python train.py --head_dim=64 --vocab_size=31717 --norm="rmsnorm" --rope_base=10000.0 --tie_embeddings=false --init_std_qkv=0.0344 --lr=0.00374 --beta2=0.95 --decay_fraction=0.79 --final_lr_fraction=0.1 --batch_tokens=65536
Each number is 500 + 25 x the weight over its row's rms, rounded and kept within 0 to 999. Layers, rows and columns count from 0. Numbers have three digits each. The size before them is the row's rms in percent of the matrix's.

# layer 3 MLP down (transposed), 1536x384, rms 0.113, rows 779-827, columns 96-191
104:512482448504475546482508476513535465464516484493486474508500489446483484480491524506484500487487502536521513502456495488470510514487489461501517494528474487496528518484530517520515520511526464466515531480523479502532487517503479471492495465465531509530509495536489543505496524524470524525
105:521524543505541469479530487516492522501518477532547489493487510520442518514479519495525493497505509502511497556521501470462507494500466486533478554536495467490579468493532460533483537501554471470467506518521492506525482511499482515515517538516495511506511448487456531518480536511485499479
097:444522519497550502504539484458521495516543497534500566542462513487492533529502483480502485538499461495492486531516489513478520502475500474517500456529480514528543489486516494510526502497484506535504506492493495435466536458505520457528539499548514474467504476478470481502536469509503482508
096:553496497462478467491511503508495459486571432493491513479490522507480463495496472518435516501527484494517488491511462503507490481477437492509516524523465436522535529481520505473477482465494511499485476517505505501551459491498492514472470482497495483522486503540516489483543500491498528493
106:511483486499494513527516475523538549511496464495473515545488515513485497528545447505526524491487525487567537544510476513507519498489484491470501557510477509480496471540519480504528519497501524505533504517504491487527517527511530531459502472473542550457476498544490546496493488481508490488
097:526480466493455508480497472501542486460495501471513490475505487514476535481495516557508497500563543481456532494476454523481490494501511458491533462498523535457489474493525490503523511470499498486471500540491494457502512519476510478474490529506539497491512477523470507483511516491498525483
099:487497461496508499503516501497479518441537512480482460534460503535539469486485501507532507479460512479504510502461492503537514546533536453511503525495499514494470512505457528496534498499485465492515519483485481508499483518541494482502493499524506509523499512485502489506503544522474490458
096:469505473533487498475527504486513481508551501463470484529512513448465526506504507541517513523524472508500482450508515502460467465460469490489543448515526479521518487517517488524538508514439484539495468521508492475517470520521513494505513502469468516482516545537528501479503482502521487513
104:559534456510465503478473535544499504487507500557504447516460492523529473544496431511458555548483516523515516485512484540513485514515517507451529509509473537489510524489479493463490504497474489462494464492512492493512497498494525472502494484509489502531498451507512539509569454484513506524
090:560521523498521499495513437488495493518484457520491527507462480494462508441512479505504485537501506509471496477476499501500496476482512485512528498555476528542477508502492509444478511488520449520532493503531502464488493494479480455508462509477495536459508483506506484519468504480478471507
099:503534502503495522454555511508495457521513514464535495497513483501481527485511501495516444484472502514509508503498476491513465522455543465485483517478501485509490466473481489515495493481505486485522516501505495512527520483445523476518469492482529506454473493502504483479468486492480491436
098:482519466519515513524483495506490520483496487491481503509521441531535498473494488523493481538577457493460500496520500509536501496538509494496500538471517511495519517510553492490527492515494542491542506482488476455468487497518493492531452521535494497518498462462485455517479476523480471487
093:510510492473492552515479511496509466450540457464499538492484489527511480472525552472506481480521526577500516502497470519492487494495516513493541478503468505481507503507532531507509508487492490493513492545547480506524521527516500488540556487488529480547567485481465484492548514518497532516
095:546549506519525491483492483539464494488497506494525521489481524529440480475524479501506473494500477517476479499504481512512498478524480516469547511502455486542509472542506512528518473462502515523509500505519489473514515482484506517491520485436479470502457518514509516537493508494497542490
102:562529499463458524497542497503467500446507514497545474532491511508473502496490508518512542521531470538538517526500488472527496507531489497471493552445488524479515527519480521499521536509516487506450518493482486564487499521477462476500513523501496532470499474545510513486500513531483528495
085:546508471526523481497511451516533495503480540494522496545498474485483493510517514489465495473492466518492497511491474514494525494515506501509485537506498498509453529525485491480457466562492459520486501489471512459522454500487481515527546500496543543476519480488497505510482486520457469505
104:498464475495508468521501511530473537501532479499498490482455485521508484476495534460543503542442507485536516492463521491503535521513497445506460514552512535473545510503499512509488568474527542512487519474484514536502524517517527527530467503520508551505492471456488541501509523495502535487
101:486524480506495494484504510538530520566527507477518468491496508470503461530461518493539494519515498488540516526500474436536510501516503555490517481506525475536465539474511494505486504490502499496483517521520477503554481482485481543494465498462501476501494529567463451508459486508526496485
098:533467513505497494518494502496470463526500529523473492474498473497477499529505532491489474494480490549497500497517502508570503508489529503505519477512449472526443501538521510500496519507442496479466493500479521490473427515487509514488486504446467517500514465495529481478511506464513511472
108:491535484491505520511488491512522496516505516484536519521514525503485477495513514525467469478512507502518499518505514533503504517527495473530509544489502449509555495462504526480500511505481534449477512521537497458488438531482453528464470471491523468471469499486507536509495493505534536506
101:547460470466511544527484514507503464481511497515502499517523516528454524508481508524485480502450492528529523536466507479498490486475543474493496542507467479503493495503487529456496502528522514537509488494503503483532548473501481546506461503500472516538523468512515504512488494451505525485
105:497482507449517489495522460517479515505525467479476514508505502468479509473516463460526524520519509519445517471460482515447473528493506519491504442496470460535491518475489486518514523478506504498467527524499491498508489503520514537548498492486535484514504487554493474498499543520493512528
100:495456502496534481506497504478493515518466550509510502487510541471542552505454547523519505494452451468533485468474479444531493472480504508532529473510453482486502502524554509493468509519512478527484502505480489553446497533487529484524454506483523518445499507540592513534513539477496525510
108:482524515487472505501491554490515488448497491501561502519501498477462506513493524475517482464524466507525513492485510536524524530490478463502462422500462506511477493480501464501533508481499503479520498504502510518528529504508481473497481490506519519512509502517530508502482464449493512535
102:485470509537477468492498475505510487510460527513533496496471519524478462500522497492527512516507493515525571494546518442498481520478530510497457526490517485482453522499548476511512487500543471512527477504504502475509499406496499532529500491518483492534516514543485532502506487472537483449
098:533517516522474480533541504471496515501527483496521473507510444471529507475489507501517521529510513480527525475508481460480511515512472466474553484486465508516522539531499472482534534545471508481561491515557515504496496571505526498512513502509484533455501500535505527479492498487500498459
098:490496522483556487540488522488503500471473457510493508503508471478524494500462522478503468472531505505479514491487489513495517449530440540502527457517496491469513513477503469494528475545497516514507510502488502461503518517545479489498464498476493516511500479482497506503482526526509483514
104:488468442535518458483473478482476515523514528519489473499492482472498441481486501487496493512500503522536492567508477455498458469534518522493511447522513479489479531508495516535478475517497500507484491531485506478526496530513529533483506475461470520505537489483501495459494474541485461476
106:497514512506515497520564498495468479474517467529519517482458558521474498516509537532474532519520467489509507520512496502519515498523505465550448450468506487515520482481529482508520457479528484510506518512509500470487511523469487496506487527483459492482507533486490473495487523492517499527
103:519491489491492534464494493468515465522496474496502511470510504472501475542520522489493520463519467556442514522485524533495499503504472536489503508525543467502560522497537509475519491515529483490491494523493453508507485494470521529533503541493516516465492443524473487470511485476525474508
107:479520511489533514475495456487521531485560471485493511474492518481485467491485493494524535444501488478458515455515505534462492512471492503566458492519463487460482484481508478520564539468509569504510508514425512469543440459502454472476543482525509492474523475478520510497500526512501560505
101:461505483497441509471465527493535513518478458478509499516500498532503483480523513504517507542461537537551529491495497523490528537478499490478484521484498514537492527543468493468513461500527489517482476506496508511537482503503476493533517549535522503483481450522482489483463483516500543508
109:508528525477535523507503492498459513504543511516502529458501474506487523477443480477543506499519467479459527547496504503492530533517458522542502572502487538538481472524478457458519515480510493526539516517532486529500502486518489450465518486572501497536512502475491504483508512541474526501
108:547546522487521493494527489507514524501478458523481449489482490483514518514516505520505513507477504513482457539517443520498492530480490521510498539479513489494560485497501475459496471509485474507528500491476506517513476515502543512495506484521524496507485465521462450498450509498552473473
089:471513513478474486476486530489495508468478508499519500498504513470508549506452491525483456514460503512535467476473502473532532474512543504478466482483479527491535523494566502496484502480504485526467475460475555529481560506478475484480506499477482522508490489483526528503507527485534510497
104:519524468488511518486493489508498438492506498542492497550476502500492490494506490455508518510506472537520473523506541534504496481544465505532499494498497549503495513493507525497503477523453465510477491506521517490538449502522455508463498486523541504522497453502571484519482481526492515500
097:476522503536525436486509575510507509508504452526475456475491541502530524514482459496497477491435516549547507523516505487544502488501496519482485499474497487536489489509481492470468472501533510512493500494507509527479543515506511454522477513506555479528487479505500537483482510471481519544
094:497506480516469495489497547509517514458496486490479468474485509509515481488484481509499450507505513552544523483526515491479496504516490488506467482444504503470507489499493521542474493491474474502514479495459527518503536515502511553490492508527474528507494480485469519496472482448487507509
099:494500472508522474510479445535534501468511488532533504500522484500444501509505493491482549495472506473493507515519466483484536477501476524500500489499485529488510484442504502514490520504526532456517506474502516504478478422555453503505490517507471512512492502533506451480441487484510521522
101:507456458447506469502524514524489503510483529525490520504508490473502524526564513492507527512473465442511513440527504443527483510517533525515524507490510489541482523502496491507506497522523501486463499493544484511488508523500496486472503487493485501458495496499455515477514483506545502501
097:448474469489523552520472481477507524530507488487467519474488431509527534537491517535502470521477519491492480516478464496514484500509560476512476491505552507498512508460475542516494525509538518504514486500510510491525530510479507459521507509523555462575451484464489517492469519531528491480
096:489486517491501501496530398496461513504502490471477501498491501457515492504482493501474521531449507469514509439482478493531513525483486503538467520516485522550492493470544449499513440499451521482519489518457500444550488485476501489468490468482511538477505521508479513498490560480483511501
098:523510460540493506531496465514527530524520498515513536513500488489495499521471504503487507516510504507527461505510502537471505516539524509469500499515504537518465489482529514507468487476500504496516504511509453521495493450489521499507527510517488480525520462481543503514515508528492493474
104:480481481490502513505504540516535503490492521494501495516508443525518490483499517546467455489472488564524506470514485507515455520478501472491505488510457490488480512512485513498489510509490510498480526476475463476534520546478427484500497443447463548528514554525478479503529529468471507480
097:454499475483526525489500514477495517494519525493537475510519493502493491534541483518506477488536527471499526489497511462510498467472490536458528512528506489490472513552547475513511474537472538508511516524504460483517541473512447467538519489522505483544499503451486461519490494500491492487
096:507551464505510508477494436514479516506528471525525507489499555513501506488525491517485433487508488517472513518497485509541508500482495453497485495492526486461497539516483519468546481510497516501496483508473496498502512487498476473520509519540518506505512497478470491505494506485509485499
097:499481482511475506473491512545535461528479493468521476493486451479537475511484510523490553470507527543465499469495479512522498482474490443487507482498494491438503486477511521462464507505499502560494510510525532511504478486480514519512507487515504490545533486483510496524493497532513505493
110:483479505449488505471474498492497521464462503477459536452489499509501481502504466498522482447499491503501487520504508496493481514497518493524559522515533485501493488508517508529470470491491496489498511531480497506459498507506515534484512482523511536546515525480515512499518517472514504544
105:465504457517498474483490507517534478504516496493511511513478541483491509490485487528479494501462504502528493543499518478490494527469481527566485523476481484504492488534450489479521512522460510524524482539514482538505510505526500489509525491492500503494531480476518509506485464504504497447
# layer 3 MLP gate, 1536x384, rms 0.117, rows 780-827, columns 96-191
105:501539500502502464454527505475517485514489513535521519472519487513516504495505484516511492528517536511519495502500508484516448508505498510527476486494490461483538500515519476513494491495557550515499513486519488515496493494435523500479492543540483489472502477483478522512513513517505467500
096:501450522492485502489506549530462508467537487522500504499494519507507514520496476456490525461474500501464512455528469442500491516510479520448488461459486545524488499534494550526483530569570466522499532476514510552469470502504547506519489489526469504483534505501502491454511473482513552493
095:529486504478470514542517491542479512506554531502498525533497528488504496518479491474497478513510480521492484471516451508478506533492510463502496491483505475495538485502546505504497537496487486489481502508462467487506501534483526534491479537513470486513543508516480504434506473525470504473
103:494460488480514483470485525474488514534485513515486490514470590529515506458502526515503489503475514514485494514473486493500501491502486503509484505543474485563482468468533486497471516493474511500492479484500471539485510518497523486512507540489497525564464486483535466480539467466464536510
095:493501468493500505522478485560515500467487487507487525507520489493445482518529486449475480481487516469483565481453434514447474415514505523552505503500503510511479513523472505489508499507487528525487517485533523519541511535486545515488470500557478530482502507493514533486485452537529495500
092:466491486458490497499523533482551557511477523483531545526492502502468477503515505522509499457490513512435515483487507487503510464501512536449513545538498547503489492526511520493479512500536490537505521488491501480491520520530514519473525574499524519512532511488538467540508486501505540473
096:556559502480509502497497525488493490524520498536523491512539541511570495515522469463483519535531518475524521474543489496496498498498477510560543469536470514489469511497506530508513460518443521490505490486537473519486485525457475508518497489525490569473487487529526464502523471502490504529
102:508482495513495502546458509501536507486549512494491496487511512530479482506487495497488473524485536489454513479534504510523472434465478505520526508521527508521498488529489505511496448485468486489492533524501495467496501490523529489505508513508479492453521465483498481539525477510528493534
096:481523495475503496490487525481525510509494481532500488509523536477515524533495503441507488499546481500524485496477520523524462472501461466503471466528477469446501509518468479494470493514442551430482480495537526556537498499558503502514478526546505472512466492512464483496479503542505512513
097:491474477528466514531506430528521550498534481516482480528500498478498529489501500486510485510539534521470470518505517494433507560500508565493516461514482494477517553516543524497467520517503515515505475497470488491486499549458507510508512523497527502489506515533528525516509515479516529525
100:484509581487459483491476523501466496480524506523485464511469497480527491527505506481485524504494546537465513488479507502479494509519428555491519523504477521534543522500499568549495513498497488477468457487485495508513509483513489531506525502520460504526527495483487527482498505477498499505
098:496484502482491538474495508511495505483481457452483495495480463494514476495508505431479449476508527572513533469562503550568549486508507487503489482507503485454474489493495532499526497499519473493482471485528527509522480507515498509492508496492486441506527534529471482498544501515482517515
101:562534512550485484508490456527490510513482529500528518489480503500473520477531489493511488519510441524483494489496519476504479496528479503497523479477486481553512506545490512495516475477498512532479493521506516487535512458499499463492519461460475504464499525514497523492485568443472512499
109:478506511521513517537472495463478535498506481510505483500525492440509517466493489499498490475482505499482482471485486495490483508490503458530480500508486453502482520523536504545503475496498480497522469529506517510497503529492522511516513466481477502503458504466476522498500485517504472479
097:529514497490536530466518462501513517485504522507512513494529506476490510494528508494501513518483467481515491524516497476512500492502548515495496565486510516516535522525466498488452522532525464520497505498492517494500460502507484515537530510485550535531551491481500475497504480511483474472
099:546506501489502451495498506484541485499475474464485508517504526473546460528516492533477454479501461510497493565554510477523471482492519541493498481484508503510493533517488501470445472506497508511509529479532453463485497458559534475508500487452458461534521520544507497476503449506544492525
098:588492479490513518516526540498510514507493497512571501507513522528497561481465528518487521489528462497527497500521512505468471494462500512526508531508450491544509456493526525467515511483447498508484488513538486496497533510503493424514493495515489499517545483474542492498524493523507517517
104:492551515536524526498516510462497477488441510488501491519484514514541502537494493520522499518512478535489506504496518545471516545478521497561467507496471503470486509506504498487485538482488576493484486470469512514493531532513536500528498541535506486511498496499504550494507530486526460527
101:515501470519513482468471522525488510472488513494550515445513488501498534468534527530495501509560513504535462480518491494506469512474469524508495510519503489509550507487494511495516535532531513503488522528524474491511508497457511513509538455482514491494520454491495510491466496475475520493
102:506489445474535508492468494504464439486561458498499479533507512463487504557487476551512498462485480532526471473493470530480501496499487490509525503538437506488531536473494488477491492539491525537499517470514513468508542496480504550449491502536494485457513506487492473477526472486491506458
106:522525473548475478538490546465510486465514499475538495488502515555537476531508507510520549505486527473525478514507497525490497500498498541501518536526549506481501507469517477507493508520505508562520510484529495514529541510482498521493499493539483542485524515453505504548514482532482459482
099:519491501529497519480499520499507500485534503476446473525496490485480501501482503506496470519508479497455485544515489554500476526482552492521489515441475520503517542534427493516460531496482534485482523488506487461477583482523465536481481467534533493532471452532521549505496500502502475519
116:480521459521496468492506455522496532535520537505481508508502534484506530508513527541485533459451503515480454501512511490507455504495490485501513477495526485522503507504466487502502482500499496488514525504473504498490486496520490487529524479427527488496469452476470479501502518478478477490
100:525494516468466506540473521507517532497514517477516505548525505501501545520504511461499539464500486487500504533511501524493538542497501497509482481470510496488535509514527508528485541529509503531490487457491477543520463511557493501493565481495528508492489487536530521485475484466503506484
105:463527485484542535508542485519462497496519492518532499507525488549482480499473499493475473479487491483488503541527506532509494502496501513518467524504541512505496498458518538555485432508554506510484497506491494523524516462511460502514507518478545466521464507496482483508534527500490499492
101:494496525496448474529473550532521505526481494481512511513511521495502465470545475513467517480476526527531487510517521510477497550457475508515485482501524463467530498493508562502498501536491484510501539446533505520465467493490522463523559496525516488545496519514504486516521478538540482510
099:462497485480498482475495437535499501496492508515496489488481486508521449545514494481481482493509503452469497465524489498464479464495514546487512468473540506517485508471493475529476499518516500516482488509463531458544472493511517504494492472513477558515506503538492474499478489485511443498
095:485474524537514521486518520508548499469553513475506522523446500492515520491534503493469521465546503522469488499509485453487519513459483513467505496538515512462499496493470535527510486519497505505529505542483517518485497529485505493533519431466523492494500430529468500503472555509508510492
100:489471511493527504467509501515490497480481489485519444513451526501499527521544498466495501512508514512500550531534526444458515497472473484474497489484511512480516541498510485438524509495494516461473506528523497481485539470491534503516522460486539525489500459500558496523518516482498450493
102:491507476521539442539473481468460490518496533501542491488515510483519500486533508479507516462516490526480465496527505511492493510496513463521455447484484503490492535528515539536488502511509522513525524499496523517497498550482461435483488487471502485482501479472486528492521482485468484503
103:522492521497521479488480522534492505482521465512493518523509507514542508478504489531494495545554506512513516496528496465507519519452467503528471516504460503469528491498498435483511485495499533550500545464485509502477497527519499433527509527500507539477476508502514483516504500568515503517
105:495505447501475491479498506514560514472462506550495506484519502482514516529531470463552494500554549524508540474470450489547457525489478483497494493510473498540536479486483520481501515487479528493480499509501486504528483507483481484529514460494451546506514440519485480486515474501538474474
108:477518482494529512436489539484525470523498460519458514481496504500539486473489470485500528529490521540508476481556498491526480507509474521494512521525480500491491527471492509484509530555504506461481497521493489536523470482456484499495568451490448529516463451503498505467456532496502478503
095:538512455492473524516497522527481514503524493517526544497495547497476481513471481470503476548487503476512533529507509526476471473507476506488457466510474469507481467487490457517523510482527441472497514540467516552529500493463536493497476513514436466471496548505491495478515465521535557474
103:454507521485479484507497493483534542502483504475526489469523478528460517514473502527504472502490520486494564510487476483533547513491479471486510481476462492525508477478478451492503504484516542468507479559517478498467543510482512508552508485470444478515488538485459505537528499463475493506
099:526472473480527506533484555510517498514476470506510482513516529514490536493458509520510492478467504491556520469519485487523508502457461510530548502522507488524482531496498515480480465491523546519466526486524497476499480508535516524466553498553518470502488506531489496484478506490515561521
118:515480475462467536481491498484495558490482529488512541501456505529539540550541505551486492484545499489537506502491464500485499514504461486504515501505539550499493519542459520469473565528497480505452509476495512473489503582517493528483467541514495470518477511497456519467507499484530458481
097:510496506491478483520501519490466497519477514509489454491495544516515463539498518511478498524537533526457522503509522524528522507491515486503491486507480453459510531520525515465519505457537488474508531485486493495470481549444507501536555473498518486518477526491509532453525480480519524487
094:532510539479522518479541541505497481530482517462538500489466506553476493503517488508488503475475482424493552511501492471502555501470524500526494496536495492491511480530549476455523508527446505502474474551505543527546510487507480501535485476472456487520536508525503525496452484474512563472
096:515491497522523536481488486475501516515458494482533540497499458500502477508488503459484472481538536484515501521506502524480504503464496543495453503482499490454461523518509554494459520475508470502460454479526501544455508507477508521485530456510487491515502534559566538503487490499508463510
098:503526496488486488484500448500554527481493473507527507522478532534537488490468473461515530502497481518479474527514474514486475477448525487486520516502434496459500513442483506470494521514499510524500511460490484538489551537528516485528503526486468548504519514491504489515538450569516504487
097:497492505472481525479503485500494465485478487468487476526477523508484502537482507496482538512520494544502533519481482454545497486453457454550538560473468498521513475482501498509553489526496486517528514480473520510508491507531479478489528466494525491489453495535486507500522511482471501505
104:544487499514506498525463542507498552460493538526457493508510520513483520475512467518498509473490491507502490488495522492468526480500504493490483485514506545505509520544496537510514500440504576454542534505468500472475524524480492498522545482524492527509515492516499527508524529511517525507
096:473477477497466496531446514508529499498496483477483471501491489522485531510529473495499470494511534521493510447466506476522461445490455527479531502515503493567496525498534499513466495467515575494498538473513429499468542468535486499537503482503483476518495478483453507529487465513450487535
111:547496531473490495516496505518463453510499505502483458476504532520555531507492546527467540515565501538517491527508540515444513496528503499532507492550499486496491508474486505535490525519506507511504537506505498504494459451501503500466510505452464513498495484473484511518472480517495488510
098:512478460536491502518486480498465467499481452503513510508527402529491516506507483515513495508531480425468450493494515478509489500514537562495504478512492505506516479490472468480502510470519495518457513526520479491492537509454492520561492482492501503496515532468523529488512498511491473507
109:509518484449502490504486533516535485476498490442505496500463474523517519516506460528540540504486479546520538467479507524466493482469515536519523486451467500502436507531491505522493427542510527460492504482507513499483478517527481486477520443525508516497500480509482516502500471478517506504
102:469482461496533478517481492527520533521508488520486496444481516485513546494498522467485497491506526494534509454519488476505479534524492495529490481488463479562492529506483465478511473534483529496531470526514509534494520508494499494541518500426522488515505503528509486484496474507498460490
# layer 3 MLP up, 1536x384, rms 0.124, rows 780-827, columns 96-191
107:562540492498483518497485486478523489547520469527474482508488469495538478514517510559495478552446518494509427461476459492543516478502515516511505526528478449512507507524503507487491525519486508464500532482556501500521508496498504497454485522449505465488491537515484529527486507484514486494
096:548492473517467497502487476524482524494457531490476474474509488514494501500503505499501499525529480511517473507503516495492467510519533509488466555440508488477488509518516514475512519528557501504502458524498529547519503506467463513469490485452477492531518512500500504494496507486531511502
097:455494492566529513512486428497535537556460561495504495514495478505530503505513543446544495469482539517524533480515534496500503502529558496503454516512532518474498510481512520505520492532484503496506498512493471497458533501527509525498507510486505500503520558483491539529493490545469472492
108:537521501515467459452476502505465446497470544525492477504510520496512529465443550470466521499483491535500475487501492505465471529532533504509517476532498511533499491484509509505501496503460515536496496526512493522497477511506529502479478489505481523517478494498520481508511475492462492489
092:476532492532482529532526525502508499532480469506488454511495545501503501465513496462543493494473481508516507492502505464477528510516492511534512565487512446535473518479525521517502436479453506529511486458522493485493487500481481484485510496464488530474482462452498501500528500495527488514
101:501528547513451514533538540446515482507510489518478484487467500476520494446487478502459509487539481523517486474516513499531474484529495463506472501496482506480506438476493502492506487487490492479496500476556480497510503507481492541552524502479508497470505491524464551467518484522481501512
091:470493474512441507463493483476526538477469475509524490473493485500529513501496522473495481502480541492497485510536458460469514494536505496479475513483485489514478516459464528503481483501497490499509468494530483540502490509502517547513564466499488511492492504488468502520481501464483522467
105:491469515488563517484520483455461472504503502509452525493505477479477546461512527507537475452531487474508506523492476503471498518491536477575497511480497462488495478469500507519521509520537504547499501469486541529507539493526473528508511487494493481483519537511520484512432559523450498493
099:517531502455501469452515519520505511493500504529516483524514542516487534561486551454492484497521509502519492469477515539510478473491460452494449472520517479465527514513485519493477477465481526403464472499540538519558519472535507488479446519547486482503497511510467499477473505520537549502
101:505497485514496494527484462534553553506486445531511511517541469509509522501480470546487521481508558475486479527504538487471537549539486553512489498544488514471505519519536486468479526518523497574468512517491473488479517524529496500490499504504502496535501526541508489504514559487502460528
104:545481505510499506461538473504490491496518529527537518530488531502503504532506519497501538486419550481551513463468466477453515492456437519490517514503512527519482507523505472529473494450500467512456477544536528532515490509514506510527519513520470507505552470525546497429505509526530521453
091:486520484521513454497489482476514509534475510544494508485547504509482507487483480558516545514504486444506467523472501436421484522517479531511484510483471525556536497465496499511469519521521544516504535520467490481463514503487520503533486503508497564492496479475513503509457510473512487493
106:461476497447513480507494547458521526482438498543487462503505477515504519513512492495503514504530546501537495507509509484513497491477482490498471538503506504483516522504493466464474524512502509479490507484506466512488471510520508498508488522510537510488519517488495482474515453539507478497
100:462494502531546472513462478489487493517492475491486477460518508486496505481494513522511499486504541512514467492462500514501510489474506473525485478540499470531462485501483498525502443492494523508565456528518509491510505503478502495487505466459480475511461528466486476503515470497526480524
086:455466524486494524527490523498464486504482499484481482457500530549529504493505511519505517492496534488522503460506530495480452510527446522497478457490476516460492486498521490518513542468518536475479514491507504539501502501491479468495479495499476491515496507489483515502506532507525494514
107:459480527508461534448502542449476487500501516517515494532513480509480482542523499493498517494509467494495481481505512485526514486498468503479533528491471454520493489495478484525524470506473481514512494522536507504526485478571493498492502486498506505507518501512501499486524522484496493482
098:520520539480469502520485465505495461496498498481511489493513478541489494449491501493507519491486478510489465465493514556455486472513528488526492488489494517472514507529518523509484441532483519522520501513494537473505482525515477463494509498522492488500489494451556461477531481516490522506
096:487495469492486523462537504517553511456523441532503494481499520482454517467518467468539510528482507472543507546503527502453477486521501528504480474539529506477477468479514507483487477533449491530556486537514491496510468502486501502479506494504477524489490485501501519521508507513492480482
110:500479476514503482452460527499464484506516519467464497533463541497503532484451483484499523479487505505494479521472481494493513483483524485481537459484491508512454471516546472472503501495484514511523527500499500482477541500515505523482513511469510529478512502531551536477504512497536460520
092:491508492529512499506508507467476516493483472517489487528483521500532494474541501463542475470543493492481543478494505508519511465564462507540499482478517493486496517482524516498512471467513483474492487499487492507438484497500525494517505505491548540489461533483504470487513479581498511498
109:487482476490468502505518536469519498469547485522526473496523488516487502500515484563519509499486490448503501467513496500548516513502483493500486514485522487462478519496498515530494486544518519474480523500526508519528461522481536493474494498515489509493491508461511473551511487462494530450
096:537529460525517505501498471515545493516523447456482539493488480515474475476474491505471497501486509545503484550540498531512474489508504495472484504530509487487497516531504522516514486560517504506495525539504511492518518463483499515502489487478509499504543478474477523486488527479474470497
110:508480535475536531517493487534516485510467504513480515540481499493518484457481506506494477512516531518482511476525449491505496475519483495505558527526494483502498477512561529538465535519512489470453476511501496516498492467461503544469469515500488487478510495523486512545521523520567495516
096:516482496468489514533539509492488517528517494512499543515525508474534465498516579508506523497507488488496442479467477529521514480516459493521494489541491510464486477524488525498485518502456491523505517493482506481540451570502457490476485463500510455493488508523554464529496459508482517503
099:450536464531552541519526506505443540499498496501514479506509506518496478506516488523510494502523500501505481515495500530499516517482492532503489510492526479531479500476498531518503453504532485536483501506471514485541522467510477500489487524473584476520498491473518459509500511506506507507
096:552504474512496499506553558534477527502498520484475487494500546514449517478487471494509536539471478505516499462516507484475496509505585500491481514503496492530475511508477507533466478460508496476516489500542513509516490505475502477495490517529552526474494526495509468497534465443480485528
096:481543549470487525512492539526558506475515456511516544527496518521514535486512489524514483489490527502477508450480514541481510530471511512476485570498503541504516449472484502484517531480502515472508520445544505526463521481503496444499506514513543494513497478503490533537504500487521539517
105:485475501511524523474529475533539480485523497465511497530467499510541513458554459508488503507504503488463461472510473522499512508452456522504503508548496516467496480463500530512534521505471494486538533500495502525493512502475496468504531440480525496492512403555483479519476533495477516497
100:499556508530535480457490532523513517468480489518521532509517517465516528487536514480474530483475464481533460471482525522467459506506540489528480525520471525534526501501482472547472487458483532505480510525449488555489475517506510484527467513518467514502471528488471490501489491542482506503
100:514491494511517512512503543519467539490484529514508488499496528460487489470535522556480536555463482507482479535481494448464516554499466493487524500548523491501531481522474516489525498518490494530540471519501511491499474479501520447538484516517484459489540444490497495474497527510499484480
100:509481501525544498513508477505500520498538495459521477472500509480469517515502526517544512428510501481471508533494503514513505484501481470501510502488497513526450525471457520527487547473502496534477501502495515457484518485508515527541495473491494483488500495526529528502482521514470529450
105:484513522478500531483530498483493486489492517493522493509504457485490488512489482468531529533485556472523487482496461558493484472472508514473486435529518487530497480491462499488487499490483487484518425484508496480457493513475541533525523485483492457521515507484447516477508513494497479481
101:469473499485483474504520549457440517534537521492492492522491507502465461511463496479463506549499460527473454541494480564572515479519481518521467480497551501520494511489515481488527464464462520450502508486455520459523458494494479491536537502482487533504509517500503510459484461499513482549
093:540533490517493482482514469519515511555533462515534534516505481528488517514526492514510537502467482480446494521509479521474465495486508532469528552499534517513467496472476474497517546491509534501498484506530497497505463502524548495498514513484465496501516511524504533506469481503501500539
105:439503533505462471522491458481518520504485499483508486492510482518480511520459484523487459500482535469507551500470468476505553507493517461493489482478461506531487454469501442525503514483505545471511473549504485453499519509480511490520507490493465490480524536500471506535535537459440493520
099:516503494532502536518490426495515474463511545484480518484456473495517502492556474480481542514518520473481505482476492489496502488541498477504517508520509522507527498513488521512516531516468469551515513477460469517511560503497466580512445480438485540515533485545498484535531494514472504489
123:491489478496481512488524533483505515470499544485490534514492457520483531531499511500478516495497504469517520493497501480516475503492488497497488518529541519559470511512489494483494566502506430489460469478523503489488506514496513484484493492506531479488530503498514504512518502535526489464
100:497522520496495536479519459493445492481497532493501477499489553498504473517502503490457488515518513553462499475501547530530505507480504467484517484521472471468486523549549510484527513454509491496527534487523511504472497555477485544542505492530528471512495489482493519483498506481505523493
092:500497501528516506483465449520486516479536493522468516480503509456533493489463502518552529532538505582458484476530534503478450499487464499493506497478525503499516499503491522522505474502501511527535458487474493511451495508497526527493522512504525566460458494468483468532537505520475471524
097:471504533503466486526515500505498480490530471516470466481507512524495514476506499534494520523482463536446478491478479471507508509512460452517525502508513526549558477498484453493533500518497514510523538524477507452528499526488521471503504501469499503500499440450459480505502513493503530483
097:503507483518512461490515475504534490493497491477520482532454498508470528493478492480469488525549509523506484552520455524483485449465494503491511475532483483511502484458500541497493508481491454535524518487543506541513545491519523492559486523500478532495499521475503476511523480572507478461
093:485497511488507481490546488481455474481512487471497469490499549532487519547492486501477553483510494531497506481482514500501513475423458473564520515474471482539496492480474473498501503530538498505492513491492551482507481506520489491510500471458519525504470493539537496482562492511476464486
102:497497483473504481525519489496473473507530474491546516505529500519490484472462510477490524497514512492523474503520504525518510481494498530547519474494529511499491511494513487494480485493508488544529483521491517525484493465506483513469514522537470446491484440489534536474485501516465525494
094:545514505495483491492508478497496498476491492486497505493503499513501502502474539504472526491494476506480484475529466487511540528523471452532483472510455486510484496481427533501497490507476467482539477538475503510503470511492496511485515517521487471474462508549503564466504500506520542466
104:450511478504499529459496463489591527494493481474460478502500493474487522513516470463515477463477540467515496466511507479550481473529494510487512526470512503539491463472488476510508529494506489446498518486482508510506508543486514535526469520462526489502519478479482519515503488502494479461
097:499483523473546539520468456472542508505532508544476495512486533488484538530524480463503494506502481482536501452489538478476522507534504501535502513484490542534511515549470470551521505538500532483529527482530471499537507492490468464488503528472503516508479481523496473476506499485498516530
111:509502520538477527582497471510493522523477476494494520508516517472488453490504503496484484523506522495517465506522489488550492535522475492509477495508530469515511490473499513481466533490543452518481470538494473500510522487487516497534487512494511522496487516510473470495493512530515519483
103:541501535515507529492525492506502491548479519524492524464506482545517466510540530503515522467459439467503486481510526524490524498489524502463501507506495483476520476454567513497455477517505482497481501486483510540480461533498526509485485503493516496492487507508488488478519556515502514527